Weights of a small GPT-style language model, trained from scratch on English Wikipedia: vocabulary 50257, tied embeddings.
Each number is 128 + 24 x the weight over its row's rms, rounded and kept within 0 to 255. Layers, rows and columns count from 0. The size above them is the row's rms in percent of the matrix's.

# layer 5 MLP gate, 1536x768, rms 0.0552, rows 1006-1014, columns 0-255
size [105 102 104 100 103 107 100  95  94]
[[167  86 182 133 149 149 157 104 173 151 132 174 143 136 179  89 170 137 136 154 138 116 131 155 103 109  79 129 102 118 154  85 179 161 114  85 141 133 121 144 118 144 126 114 109 109 136  88 167 122 154  83 123 163 131 109  90 171 114 133 138 121 130 147 156 168 136 115 152 133 103 111 110 146 148  99  95 149  79 162 146 146 150 101 126 112 129 140 140 121  92 146 151 122 135 153 131 168 125 101 112  87 123 129 158 192 100 117 105 118 101  95 147 163 127 181 117 164 118 121 120 107 108 111 119 107 128  91 139  84  80 127 158 145 129 113 113 127 136 122 111 157 109 130  94 133 133 130 189 183 141 107 140 140  92 145 129 146 127 130 175 147  96 123 127  93 129 141 141 124 105  94 136 151 137 112 168 164 129 112 115 106 143 109 124 129 116 156 128  95 108 140 156 106 172 150  80 111 158 160  87 116 148  87 122 185 152 177 174 130 133 106 162 147  82 131 134  99 116 125  94  88 111 154 144  74 134 130 135 114 120 134 144 153 139 154 172 142 109 148 134 118 127 128  93 101 108 149 148  93 119 122  91 178 114 169]
 [116 125 101 100 116 129  89 118 128 104 155 199 123  87 142  92  96 130 139  91 123  91 127 141 105 147 103  93 129 101  79 134 138 131 111 152 133  79  71 103 151 118 179 144 121  98 121 135 146 127 144  97 165 120 110 167 133  83 129 164 127  88 178 110 137 124 147 116 113 104 157 156 127 129 147 148 114 137 170 193 113 130 108  78 126 120 111 124  97 118 107  94 161 138  94 134 124  99 137  97 125  84 145  74 125 135 130 120 146 141 129  95 139 168 167 147 138 180 138 128 122 120 140 113 112 127 149 129 121 130  84  98 159 109 144 156 167 114 130 122 109 145 131  92 113  96 120 128 144 134 141 148  95 135 148 107 106 172 126 139 122 157 125 122 166 134 116 124 116 135 121 128 116 182 108 141 152 159 164 120 141 152 137 140  86 106 106 131 125 123  86 143 147 138 154 106 125  76 108  99 137 144  84 146 110 142 106 153 138 103 150 157 154 154 140  91 139 151 100 123 142 106 144  81 111 168 123 142 116  99 152 125 123 144 115 126 126 109 150 125 139 140  94 121 146  74  87 128 159 162 125 151 126 127 151 132]
 [172 116 142 129 137 118 102 151  84 131 122 140 151 109 140  98  95 138 143 117 155 134 135 136 155 102 128 146 148 162 112 139 140 140 137 144 132 126 104 145 106 154 120 144 115 136 124 139 122 136 146 151 119 173 161 115  88 171 161 125 112 139 101 167 113 147  96 146 141 145 140 109 145 141 145 129 100 123  81 165 181 137 108 143 128  94 132 184 149 132 147 139 125 108  87 131 128 130 127 174 136 143  97 128  82  97 155  92  94 186 152 150 180 130 133 121 132 160 147  95 176 140 132 145 142 148 130 123 100 114 106 121 101 173 152 113 153 119 155 160 152  98  84 103 135 103 156 122 120 106 142 189 117 125 109 159 123 145 156  90 154 100 136 135 117 103 177 156 101 138 111 124 120 142  97 171 131 129 121 105 139  50 127 161 136 138 123 146 111 141 115  82 108  96 108 108 138 133 171 138 120 133 167 131 115 177 123 110 127 159  73 149 145 107 152 176 171 126 104 117  93 174  94 148 104 159 132 156 149 136 134 130 102 111 103 123 173 149 119 138 121  90  97 103 111 139 151 111 139 134 144 117 112 163 136 154]
 [153  69 132 127 129 143  93 100  98 147 108 119 137 150 137 139 140 146  96 131 155 113 130 112 142 150 150 114 182 164  89 145 134 127 127 129 137  95 113 122 109 142 136 147  96 130 142 134 126 100 125 110 107 111  83 139 151 112 147 156 153 126 134 147 159 122 115 117 119  80 147 139 149 133 128  99 117 111 101 172 148 124 174 143 103 151 172 142 132 103  83 107  97 146 143 121 112 166 132 123 157 125 118 134 131  91 113 133 137 130 122 154  82 142 107 118 105 131 105 152 134 140 117 124  65 134 133 130 142 137 146 105 198 156 150 120 126 155 127 123 116 151 116 134 149  81 144 121 133 129 107 108 131 153 156 133 155 130 113 144 158 100 148 140  83 170 126 117 103 122 105 118  88 118 151 142 202 114  96 139 143 130 169 153 140 134 111 159 136 131 149 131 122 168 151 169 145  95 130 132 131 120 122 116 137 142  94 121 145 145  89 123 125 114 173 144 114 147 114 100 132 124  78 114 120 125 126 133 120 101 158 108 119 117  97 160 118 150 157 107 175  97 123 123 143 173 135 109 151 110 150 131 161 165 147 166]
 [ 91 111  86 134 105 113 136 115 130 140 152 115 145 152 128 108 137  87 169 153 139  89 141 116 138 151 121 158 153  94 155  83 104 193 117 189 141 146 113 117 155 114 103 177 169 126 147 105 156  93 154 128 121  90  95 136 128 155 143 152 142 148 120 137 145 135 142 136 142 128 149 157 159 125 144  99 138 116 155 139 104 144 151 142 136 138 112 149 108 131 132 113 139 153 151  72 102 141 140 124 114  85 127 109 155 105 150 121 113 118 132 133 160 115 113  99 100 106 125 123 120 124 140 115 113 105 119 104 103 150 115 134 141 155 124 114 141 120 150  97 127 150 127 123  94 118  89 108 137 183 127 122  96 121 151 159 126 145 144 144 134 125  96 122 113 100 126  84 189 119 173 115 137 156 171 155  86 106  87 155 171  97 136 124 162 132 100 127 144 108 137 127 129 111 132 106 131 103 159 134 164 179 102 118 131 117  95 151 131 162  58  99 142 100 146 162 158 161 125 130 111 124 132 117 157 105 148  71 113 184  98 122 144 133 123 136 137 165 126 137 158 154  89 143 193 104 126 130 124 132 130 121 152 144 114 174]
 [145 144 140 123  98 126 162 132 145  98 136 148 138  83 132 115 128 139 148  89 149 116  75 141 135 111 150 138 169 150  82 132  97 155 158  96 126 106 118 150 129 104 144 143 118  83 127 103  53 150 131 136 110 157 127 108 104 134 137 155 137 112 162 109 122 154 139 115 114 172 122 139 127 116  86 159 107 154 142 141 109 131 134 163 138 114 107  99 117  33  73 112 135 164 120 135 155  99 121  87 160  94 131 120 155 174 103 149 105  72 112 153 127  94 125 141 117 124 137 160 103 117  88 133 147 127  85 108 154 146 157 142 122 109 128 125 155  95  88 122 143 150 123 100 115 159 111 125  80  94 141 162 117 150 117 151 111 153 145 137 155 107 153 123 155 136 124 137 130 162 106 139  98 108 104 142 138 142 110 137  96 144  93 125 129 145 114 129 116 135 119  61 158 133 165  77 118 119 128 114 119 109 160 148 112  72 141 137 158 158 179 128 137  66 143 122 127 141 168 151 118 161 149 161 115  99 144 183 152 128 133 147 132 133 169 162 117  95 120 145 155 132 145  98 181 161  98  95 107 112  88 128 117 110 106 123]
 [134 164 113 161 173 131 130 172  94  76 145 200 144 118 121 111 177  93 141 138 140 111  86  73 125  92 137 123 180 128 112 161 127 137  85  91 135 139 176 113 131 111 152 105 116 127 149  86 149 160 107 112 112 122 111 125 170 134 122  72 182 170 106 126 109 105 136 134  77 122 117 120 112 104 108  80 144 151 122 138 148 142 114 140 129 111 109 172 121 122 107 130 148 151  77 137 122  86 121 122 158 146 129 144  89  96 128 161 137 132  72 126 105 123 104 113 139 111 130 133 149 175 121 130 139 113 142 111 125 136 128 124 119 139 103 107  91 124 109 106 133 127 118 114 110 146 134 159 123 134 103 146  93 161 117 100 134 141 122 144 128 145 131 110 129 181 139 117 146 130 143 113 106 117 148 102 129 115 123 130 168 147 112 154 138 157 112 104 186 142 106 176 134 103 151 127 128 146  87 143 158 131 127 155  89 145  91 102 106 139 110 116 145 113 100 133 151 107 140 118 128 103 131  95 106 130 123  90 112 151 104 145  86 128 158 153 156 131 126 148 139 125 135 131 139 124 103 136 174 136 151 146 111 142 116 126]
 [119 152  74  84 161 116 144 146 153 146 111 102 122 116 101  93 138 124  95 131 155 125  99 158 118 110 120 133 125 125 103 152 121 118  96 102  62 146 127 129 128 120 107 112 169 127 154 147 118 155  98 138 151 134 137 144 133 109 105 184 124 104 101 135 121 171  77 117 154 155 151 125 112 131 135  91 127 135  98 182 161 153 126 145 100 151 172 146 101  88 121 177 145 122 128 124 119 154 141 118 124 136 155 123 138 140 134 102 159 136 128 118  98  99  78 120 108 176 120 138 167 109  83 123  99 143 121 147 138 118 106 118 120 114 104  99 140 141  92  91 114 177 128  94 152 173 157 108 195  76 149 150 158 127 128 154 123 126 135 148 114 190 158 136 136 117 146 135 150 133 126 127 144 123 147 105 127 132 135 111 135 100 130 147 107 108  86 138 120 127 103 123  90 137 123 142 129 117 120 136 113 193 150 127 119 133 143 115 145 113  93  94 102 134 124 112 169 125 143 146 199 115 154 137 148 121 105 122 149 135 117 126 132 162 122  82 121 118 158 131 131 121 139  90 120  93 126 169 141 103 135 163 132 157 154  77]
 [164 118 135 109 111 102 122 127  82 106 113  95 122 131 117 103 136 157 141 127 106 139 104 139  98 101 130 162 132 112 140 125  89 159 123 165 104  95 124 151 152 119 151 138 157 145 115 139 117 102  84 131  72 134 151 113 137 150 116 122 109 106 171  96 139 121 170 106 128 136 132 143  98 116 107 120 167 119 132 145 100 155 132 137 183 159 139 104  90 142  89 154 114 111  98  71 142 101 146 128 156 119 119 116 135 106 135 106 165 132  96 117 126 134 105  72 108 131  92 160 119 120 169 128 124 155 162 108 121 104  80 131 135 153 101  95 140 118 108 129  85 131  93 127 128 111 118 104 129 121  92 122 164 148 149 155 144 108 134 129 127 129 128 122 156 126 129 130  97 100 129 148 168 108 129 132 110 140 149 103 105 135  97 135 110 106 177 102 120  81 100 146 128 123 129 136 156 127 104 140 104 131 154 136 116 120 119 120 124 130 141 151  90 111 156 138 121 133 174 136 154 140 163  90 186 140 124 154  96 133 144 107 107 136 136 123 114 118 153 109  71  96 164  72 141 156 129  89 149 174 133 152 123 102 131 102]]
# layer 5 MLP up, 1536x768, rms 0.0584, rows 1006-1014, columns 0-255
size [106  98 105 100 100 113  99  90  93]
[[ 98 125 165 114 157 144 165 105 125  76 124 152 115 123 102 126 124 126 111 137  90 125 134  98  98 115 162 154 163  85 133 130 132 149 161 138 126 130 157 138 138 152 175 117 135 193 150  92 114 148 151 136 152 141 130 100 151 120 106 106 154 122 108 137 113 120 137 132 162 149 145 100 121 110 206 135 138 160 116 128 113 146 136 156 148  88  93 131 126 121  95 140 125 109 104 112 149 144 122 136 139 135 158 117 125 144 141 117 113 145 140 133 127 108 118 130 114 144 109 116 117 126 137 109 144 161  98 161 145 100  88 112 138 130 124 133 112 189 140  78 119 111 157 122 120 124 164 115 153 130 117 124 146 155 127 136 145 131 132 112 123 126 140 115 106 154 117 159 165 131 114 105 127 134  83  89  98  94  75  96 104 115 121 129 164  76 148 123  91 125 129 137 111 141 152 183 135 102 128  51 137 145 156  98 164 146 123 135 126 148 132  68 160 105 101 116 165 144 111 118  91 165 137 148 125 103 143 137 105 102 129 101 121 111  95 114 163 116 125  95 122 133 112 123 112 128 161 100 132 127 160 131 124  98  93 148]
 [109 139 140  99  85 111  74 100 119 111  93 162 110 133 164 130 165  98 116 105 102 130 127  77  89 120 132 146 114 118 150 113 124 140  86 122  85 124  93  96 120 117 136  80 139 116  85 113 137 175 118  77 130  98 102 108 126 115 108 127 136 117 157 125  85 110 166 134 137 114 117 108 151 148 125 122 128 129 142 100 112 142 100 128 130 154 113  87 115 112  90 138 131 121 147 133 126 121 121 128 120 132 130 139 142 162 150 101 163 152 162 146 130 152 105  96 131 149 146 121 164 106  95 122 109 148 159 137 119 105 109 120 183  90 144 138 140 147 164 106 139 130 107 168 100 129 158 137 132 138 153 120 118 139 146 154 143 124 112 142 146 163 128 158 117 181 121 101 134 102  83 136  76 153  86 116 152 136 106 136 149 148 179 130 140 120 103 130 175 120  88 117 114 155 126 144  98 135 128 105 161 104 100 130 125 155 100 117 121 130 104  84 144 114 113 138 187 100 108 144 103 153  94 156 100 173 153 142 129 162 130 101 132 145 111 107 144 103 133 114 120 130 116 157 110 116 118 175 118 140 137  93  93 103 150 161]
 [119 163 124 136 172 130 156 109 153 101 126 133 164 112 157 192 159 130 111 129  91  81 132 140 133 136 139 121 110 126 108 137 109 134 104 123 136 112  95 168 169  77  96  98 107 123 131 129 122 137 173 109 100  66 134 127  72 159  98 132 141 113 119  98 133 163 122 104 115 124 140 128 112 102 139 133 146 165 118 156 132 110 139  73 121 142 126 144 100 103 162  82 142 155 111  93 132 155 173  98  99  99 146 148  96 137 136  61 172 147 137 129 130 161 124 150  86  89 119 113 122 146 102 122 168 135 129  88 132 137 122 120 124  95 144 169 165 120 112 131  83  99 157 141 148 115 142 139 113 113  94 120 135 157  78  86 125 134 126 164 121 121 136  98 147  87  83  92 139 123 153 146 126  90 142  71 103 112 105 136 167 134  92  94 122 129 109 131 133 131 155 146 138 153 110  99 117 148 125 115 143  96 141  99 123 132 113 133 112 109 175 132 161 139 117  89 128 164 111 145 136 135 130 119 149 143 138 127 149 123 105 144 150 133 167  82 102 104 140 128 149 132 149 100 146  68 132 106 155 108 146 111 135 134 137 106]
 [ 74 127 125 139 128 156 162 127 124 138 108 147  96 130 128 130  97 134 119 124  94 114  92 105  85 160 144 150 124 116 117 113 146 109 157 113  92 103  90 150 110 142 102 114 113 147 134 131 175 134 170 128 129 166 107 129 125 145 106 146 113 158 128 124 120 100 151 167 139  85  95 149 130 137 101 175 123 102 108 139 133 187 121  97  87 120 118 133 116 151 139 139 125 161 157 115 143 112 149 103 153 152 146 146 127 181 130 141 124 178  90 135 169 174 145 104 140 151 137 147 126 119 115  94 133 159 141 144  95 162 122  93 114 143 144 159 148 114 134 140 127 116 101 101 130 140 130 114 150 119 158  88 128 136 132 112 124 116 170 105 130 165 136 119 152  98 108 132 129 121 108  59 146 140 120  92 120 176 105 118 128 121 178 117  79  98 167 126 132 138 121 142 140  99 128 108  82 105 123 158 139  95 118 117 145 103 166 135  80 109 149 141 123  95 116 128 131  85 172 156 140 108 132 133 155 113 134 114 132 139 103 115  98 121  91 128  70 145 114 178  78 126 134  75 161 187 119 115 121 161 132 131 133  92 122 155]
 [110 135 131 171 106 123 154 110 103  98 170 149 146 134 109 150 119  80 119  93  96 114 133 154 131 165  91 133 150 129 137  93 132 168 121 145 131  86 131 147 156 111 157 113 149 141 133 123 136 101 114 169 109 158 140 155  81 141  83 150 152 172 115 124 109 108 105 120  81 137 130 102 122 135 137 138 147 135 131 143  80 140 101 111  87 153 148 136 114 140 127 151 198 129  95 132 124 178 124 102 120 123 115 107 106  91 102 109  87 138  73 142 142 107 112 137 113 136 143 147 100 124 105 132 119  89 114 141 111 165 117 136 162 155 129 135 135 182 124 126 122 118 126 108 130 163 145 140 148 172 120 120 145 154 130 173 125 103 105  91 141 119 122 123 118 131  96 101 135 125 140 113 116 117 121 119 108 115 101 129 161 159 103 116 152 152 124 121 166 136  90 176 115 115 151 177 124 147 163 163 157 175  99 140 105 140 161 148 103 188 134 107 134 105  86  89 102 144 109 127 129  72 117 113 181 126 101 115 137 134 103 141 129 114 109 132 147 116 187 129 159 184  89  91 153 104 131 101 132 193 134 157 112 149 122 114]
 [131 136 160 122 176 162 124 124  91 143 126 142 138 118 134 129 161 132  91 128 172 120 183 120 112 111  56 147  84  87 105 136 180 107 119 129 118  96 119 100 131 142 104 106 144  90  95 111  80 118 121 154 142 103 128  65 159 112 166 164 121  99 108 101 133 112 142 131 136 133 119 135 113 131 108 120 139 174 158 150 158 152 137 122 124 164 122 146 127 135 158  92 133 114 134 133 135 145 140 129 102 104  97 132 134 124 116 139 152 154 108 109 105 109 130 123 145 137 114 122 148 105 127 102 117 101 165 118  87 160  92 109  97 156 115 113 161 113 106 138 148 126 165 104 142 151 137 126 128 132 107 150 115 167 124 145 168 153 104 106  84 152  98 159 123 129 114 146 106 117 127 109 147 113 106 129 126 109 166 132  88 153 125 106 131 143 103 128 104 146 165  92 138 112 106 109 157 146 163 126 115  97 134 165 121  68 165 111 132  88 107 138 137 180 172 107 166  58 184 171 135 117 109 132 146  75  75 102 110 107 120 101 142  69 135  99 114 112 112 178 143 170 129 123 151 165 126 101 103 140 119 119 171 148 129 131]
 [155 144 112 118 114 102 120 135 127 158 137 105 136 110 127 121 154 113 115 144 148 152 163 152 113 157 106 110 153 155 107 120 139 148 138 131 122 162 124  68 123 119 126 123 128 141 131 143 120 141 118 119 149  96 134 172 117 104  98 172 112 142 122 101 137 112 116 152 177 186 163 177 124 147 112 122 131  89 164  88 170 107 175 146 144 163 107 148 125 167 137 130  96  82 160 164 131 120 122 138 168 115 128 121 157 118 127 123 137  85 137 136 113 151 108  82 128 113 108  97  93 103 134 155  66 144  74 169 121 143 136 115 132 106 168 157 116 173  85  95 136 137 113 112 127 140 150  85 117 148 113 151 123 122 131 132 126 115 164  91 127 136 139 105 108  93 161  85 109 104 121 162 145 113 106 110 123 112 126 140 148 137 105 142 106  89 131 100 126  97 126 101  88 158 104 110 110 111 120 124  96 140 121 144  99 137 153 173  95 128 118 153 117 136 123 118 144 138 146 136 148 148 153 134 154 128 147 102 125 110 131 145 128 112  92 131 108 164 132 160 127 147 116 129 139 109 136 121 119 142 118 114 108 122 164 139]
 [171 155 137 161 164 104 137 160 145  99 122 157 116 150 134 129 146 146 153 136 141 117 109 123 117 107 118 155 127 127 123 137 125 142 129 135 104 135 124 118 150 117 110 137 139 144 116 174 152 142 133 169 119 115 144 127 144 106 120 133  68 119 109 114 157  96 141 161 155  90 136 113 126 133 111 138 127 160  89 154  87 107  92 142 149 125 129 112 128 137 170 107 137 147 156 106 107 140 147 109 118 162 152 176 146 174 156 160 134 105 127 145 161 111  98 107 129 114 132 106 129 111 118 137 117 120 146  95 129 136 178 105  98 113  93 114 120 129 127 131  89 150 156 137  86 148 157 140 146 131 126 122 144 150 145  98 130 114 130 136  66 110 143 127 129 119 134 120 156 145 132 155 172 132 136 106 113 129 112 116 149  86 140 146  92 149 113 135 106 113 128 108 161  91 136 135 169 127 127  78 180 156 122 136 123 110 126 118 118  74 159 137 135 128 123 134 140  93 120  89 164 141 160 142 121 119 151 170 145 156 129 173 156 146  97 115 135 103 110 125 108 154 136 120 129 103 120 133 103 113 173 130 155 133 139 165]
 [128 184 133 110 129 125  82 116 100 122 160 151  83 121 105  95 127 113 110 125  88 123  91 158 129 148 177 188 122 169 159 148  96 136 145 140 142  74  87 173 168 142 143 143 120 100 101  94 108  94 128 158  95 148 153 147 127 160 178 148 131 128 113  71 129 147 169 117 134 125 103  76 163 106 147 140 144 138 142 151 109 144 151 109 155 137 137 127 111 152 118 138 134  72 114 102 128 154 157 135 181  75 135 119 131 140  89  97 156 123 131 187 101 150 124 110 125 133  97 144 125 125 128 117 135 154 145 121 146  81 165 142 110 166 146 139 132 117 172 128 147  56 136 111 163  84 103  87  99 109 106 140 141 128 140 148 105 139  81 134 158 150  97 137  95 134 130 115 129 131 144 154 102  86 163 142 123 126 131 115 109 160 130 140 131 121 153 135 161 109  86 133 129 125  65 132 142 111 140 142 128  95 129 136 118 118 134 136 132 205 157 159 118 115 125 107  99 106 175 133 151 155 138 144 142 132 138 170 106 139 112  90  98 149 137 151 143 108 180 130 135 152 146 139 100 128 139 169 145 149  93 141 116 154  97 132]]
# layer 5 MLP down (transposed), 1536x768, rms 0.0539, rows 1006-1014, columns 0-255
size [103 100 103 100 103 110  97  95  96]
[[137 105 111  74 134  90 127  84  97  93 165 167 147 142 119 104 133 172 104 160 127 135 102  89 150 109 142 152 118 137 138 103 116 133 116  95 103 130 116 146 101 115 160 155  86 109 164  84 136 172 113 119 114 121 116  97  89 152 113 113 128 130 103 100  99  99 159 174 133  84 128 212 112 149 165 124 149 126 115 107 129 127  76 128 121 122 110 117 142 115 103 141 126 116 122 154 114 142 137 112 142 115 154 106 120 155 181 126  89 162 112 142 124 109 170 117 109  94 116  79  87 110 151 119 133 160 108 143 117 154 100  92 127 133 143 109  87  82 108 162 134 114 121 125 148 150 136 125 131 128 111 113 137 146 143  98 168 123 130  98 107 104 130 140 136  94 101 160 156 138 143 133 154 170 105  97 125 127 134 133 109 106 168 151 125 115 127 119 107 101 125 107 148 176 113 133  88 126 120 134 138 139  98 155 141 163 115 140 112 142  72  99 142 145 136 110  88 116 128 127 135 112 162 114 105 105 126 114 123  85 120 141  97 133 131 123 117  91 138 109 138 122 134 123 149  60 142 147 143 158 118 150 133 163 100 124]
 [107 137 136 130 108 129 130 127 148 145 127 206 118 133 127 116 121 109 139  98 114 118 123 103 107 152 165 181 139  93 130 148 128 108  74 160 117  90  93 107 131 105 139 162  83 149  96 108 139 147 130  89 124  96 120 134 163 140 125 111 106 116 136 103 136 121 145 148  91 100  89 157 143 178  98 117  97 133 103 107 147 146 146  96 122 133 147 154 142 134  87 139 129 164 122 148 158 125 119 147 124 132  93 118 148 133 117 113 120 117 155  91 103 129 105 132 107 154 126 150 150 151 101 152  86 146 158 142 136 102 171 142 176 105 136 139  61 133 140 127  87 141 125 104 125 119 116  77 114 147 122 158 143 120 149 117 140 171 120 131 158 150  94 171 143 203 109 128 135 151 142 156  84 140 105 133 121 136 107 125 104 144 136 130 133 140 111 121 134 155 114 137  91 112 109 133 129 152 148 160 122  96 107 122 112 137 111 167 111 102 185 140 145 132 158 103 136 123  96  92 166 149 143 103 152 123 152 123 129 103 164 108 147 146  99 100 113  72 148 150 126 153 142 146 118 133 123 124  96 110 127 148 125  90 103 134]
 [148 175  87 160 136  90 148 137 121 157 157 135 127 168 115  77 126 106 113 153 167 161 131 146 136 170 124 120 115 126 144 106 127 129 103 100 172 154 129 128 138  87 125 145 111 165 171 137 135 102 125 171 110 152 138  98 108 176 117 112 128 128 118 126 138 154 152 138 161 132 164 120 118 135 123 119  84 107  80 106 127 117  86 106 156 160 134 130 171 143 149 103 115 122 133 109 131  92 113 106 133 137 127 111 126 155 136 145 112  93 128 114 138 148 138 127 139 114 132 126 119 110 147  99 164 106 175 125 150 124 155 149 113 115 134  99 150  86 139 111 153 132 126 102 115 131 119 124 131 113 131 109 113 157 129 113  75 106 106 117 110  81 117 104 122 179 108 122 112 161 162 109 167 182  85 119 125 132 132 114 143 127 103 110 111 175 132 129 154 103 103 115 127 141 114 149 107 154 149 105 123 113 134 119 147 110 118 145 146 127 129 134 120 116 106 118 121 129  91 132 130 150 156 169 129  90 125  82 157 115 102 180 153 120 142 103 134 106 131 120  96 125  98 111 133 117 125 160 121 136  99 132 153 127 128 118]
 [136 118 105 131 146  99 126 141 122  98 126  92 159 148 158  87 129 145 125 176 111 128 102 105 142 131 139 103 155 105 121 143 143 110 154 164 149 162 171 128 153 130 192 125 110 107  98 123 116 105 120 158 114 112 153 118 110  99 109 110 141 152 146 122 129 137 119 155 126 117 163 114 112 172 171 142 155 127 128 106  91 147 117 145 110 120 153  93 110 126 138  84 144 134 112 148 116 102 121 115 102 128  92 132 116 197 136 101 146 125 118 164  66 104 144 155 173  96 105 124 143 134 114 182 112 101 177 179 149 149 158 106 158 119 155 157 166  70 178 103 171 120 165 136 116 135 109 130 107 160  95 168 140 111 107 171 151 131 166 108 160 136 160 103 124 129  84 121 125  98 100 101 140 115 111 148 102 116 154 166 176 148 134 142 161  91  81  92 167 128 105 132 126 139 113 169 153 140 118 146 149  96 147 129 122 119 107 126 140 121 165 128 138 149 141 121 117 163  92  94 148 150 136 133 113 131 108 151 115 121 151 140 143 115 149 142 129  98 177 120 144 114 127 132 137 113 118 130 108 130 115 111 135 152 123 148]
 [157 132 161  90 116  77 141 137 143 103 129 121 124 124 114  70 136 106 110 116  70 104  98 139 116 132  89 112 106 175 114 111 104 141 100 130 193 113 120  91 103 123 123 110 131 146 147 144 149 110 135 112 118 138 128 144 100 103 111 136 148 117 137 159 131 112 144 154 130 113 141 126 121 160 119 132 100 164 141  79 133  78 124 162 141 128  97  80 148 121  36 145 148 143 102 107 129 133 141  87 133  97 131 135 126 125 150 133  91 120 141 137 136 153 125 143 132 148 127  72 106 121 108 125 129  91 140 120 135 156 133 121 128 135 117 165 106 133 126 133 137 118 103 147 131 110 147 100 118 113 113  93 134 108 120 106 107  93  77 165 153 117 109 113 136 126 166 114 163  94 136 107 124 123 117 166 111 116 136 132 128 134 129 144 162 126 124 145 117 155 159 124 105 114 172 141 166 131 124 142  64 119 114 166 126 102 118 147 164 127 128 100 160  54 159 117 135 159 128 143 138 129 105  87 158 112 128 100 115 160 125 125 102 153 144 159 105 131 122 153 144 125 106 121  77 103  90  81 166 130 145 155 152 113 144 117]
 [133 126 111  86  98 124 112 150 151  77 166 157 143 142 120 124  84 106 115 112 140 160 188 147 110 120 120 120 125 156 159 146 131 128 130 128 120 172 130 138 133 154 147 135 113 141 130 142 187 119  99 106 156 172 157 161 168 150  92  99  96 151 130 151 157  79 127 132 129 115 156 148 109 171 136 125 124  95 107 117 105 102 128 135 123 122 173 193 130 148 162 108 109 166 127 120 105 126 155 165  75 155 134 125  90 113 103 137 108 125 164 101 129 145 140 125  89 100 108 115 132 111 155 157 103 162 146 128 150 137 116 142  96  90 132 106  84 167 187 129 125 135 140 172 121 126 127 128 183 132 144 159 141 105 113 156 115 106 124  97 142 166 123 167 128 134 106 139  95 119 104 127 121 131 135  96 132 129 132 161 112 153 150 124 149 177 104 148  91 134  87 195  99 115 121 188 139  96 104 138  90 174 120 145 123 100  63 112 115 140 104 179 107 116 122 111 108 116  77 120 133 128 116  76  66 168 158 149 106 158 112 154 140  98 137 132 132 140 159 127 115 102 131 176  80 126 166 154  97 123  98 103 108 135 122 104]
 [136 126 145 106 133  92 137 128 104 145 121 117 158  88 123 146 174 133 114 160  66 138 157 141 185 123 113 145 135 112 149 124 117 162 156 144 145 143 138  90 137 115 141 142 147 160  99 106 143 125 139 158 122 149 170 154 137 158 158 127  90 119 158 121 112 137 135  53  68 154 120 111 102 129 122 148 166 140 162 105 108 130 146  81 138 152 107 168 156 124 101 110 123 135 138 141 111 110 118 133  77 146  77 110 134 148  99 144 146 169 160 131 123 127 163 135 126 126 124 148 149 133  83 100 146  92 115 179 121 128 148 103 145 154 163 141 164 110 123 128 111 123  94 135 103 132 118 149 149 125 116  84 104 144 139  96 106 112 124 162 113 120 108  97 151  93 135  88 148  96 162 103 122 128 134 138 143 117 135 129 129 134 163 117  94  74 132 133 122 170 129 133 132 110 135 154 105 129 160 146 143 158 149 105 121  99 120  89 143 110 141 122 114 134 126 100 142 127 117 142  97 118 106 110 136 130 119 121 150 107 112 113 128 200 110 126 151  91 104 129 129 168 103  51 126 107 179 124 101 113  77 124 142 108 131 132]
 [136 122 125 127 143 128 106 151 112 122 136 106 151 122 125 164 109 107 135 142 107 146 108 120 120 133 160 119 155 147 157 109 118 132  85 123  99 132 106 117 119 130 101 115 137 141 174 113 117 126 161 157 103 102 146 112 138 115 115 128 139 136 150 121 129 136 128 148 136 117 131 122 172 143 145 123 119 100 101 118 136 155 121 111 111 122 162 127 143 115 131 130 165 176 120 111  92  73 151 104 135 137  87 145 170 138 116 104  92 149 105 123 125 134 176 160  64 111 124 187 114  93 130 125 128 136 119 160 121 168 149  79 162 112 124 147 144 164 109 188  78 163 165 117 151 139 101 137  98 118 110 113 132 116 139 104 109 131 127  82 102 164 111 134 145 161 120 168 177 185 140 104 139 167 161  92 143 114  97 138 148 164 118 139 144 160 161 131 141 107  84 116 130 179 134 135 107 105 124 160 148  99 103 106 101  97 142 140  96 162 132  99 106 108 125 127  95 175  91 156 122 119 131 128 131 149 133  97 173 160 134 158 127 110 127  86 117 141 161 154 106 120 116 165 113 142 135 140 133 105 179 139 154 106 135 162]
 [152  87 117 123 111 122 116 123 129  79 164  77 141 125 143  93 131 138 126 113 144 146 129 150 108  89 130 151 134  97 133 130 113 134 128 119 145 124 142 113 125 133 113  95 133 132 111 133 182 171 140 103  94 145 119 103  85 130 136 111 168  86 121 171 138 125 149  95 129 135 140 131 101 142 121 139 153 101 159 109  74 153 151 116  95 163 139 140 148 150 107 132 120 127 115 140 125 123  86 120 118 166  84 104 123 133 114 127 106 147  87 109 100 120  91  91 116 138 126 111 109 162 134 124 132 126 154 131 104  71 112 156 176 114 155 172 130 121 143 100  95 115  95 105 126 101 133 166 130 106 115 133 124  97 134 131  80 116 143 125 143 128 121 113 118 135 130 150 140 145 134 117  96 128 139 123  89 172 116 108 116 147 175 126 108 159 121 103 131 110 129 166 122 126 148 165 178 106 113 123 129 119 137 105 133 105 159 141  76  74 113 111 101 136 170 132 154  75 122 147 134 134 115  87 138 128 155 141 115 116 154 146 142 120 163 136  93 139  92 117 131 142 128 140 114 158 128  98 133 139 148 155 162  95 108  79]]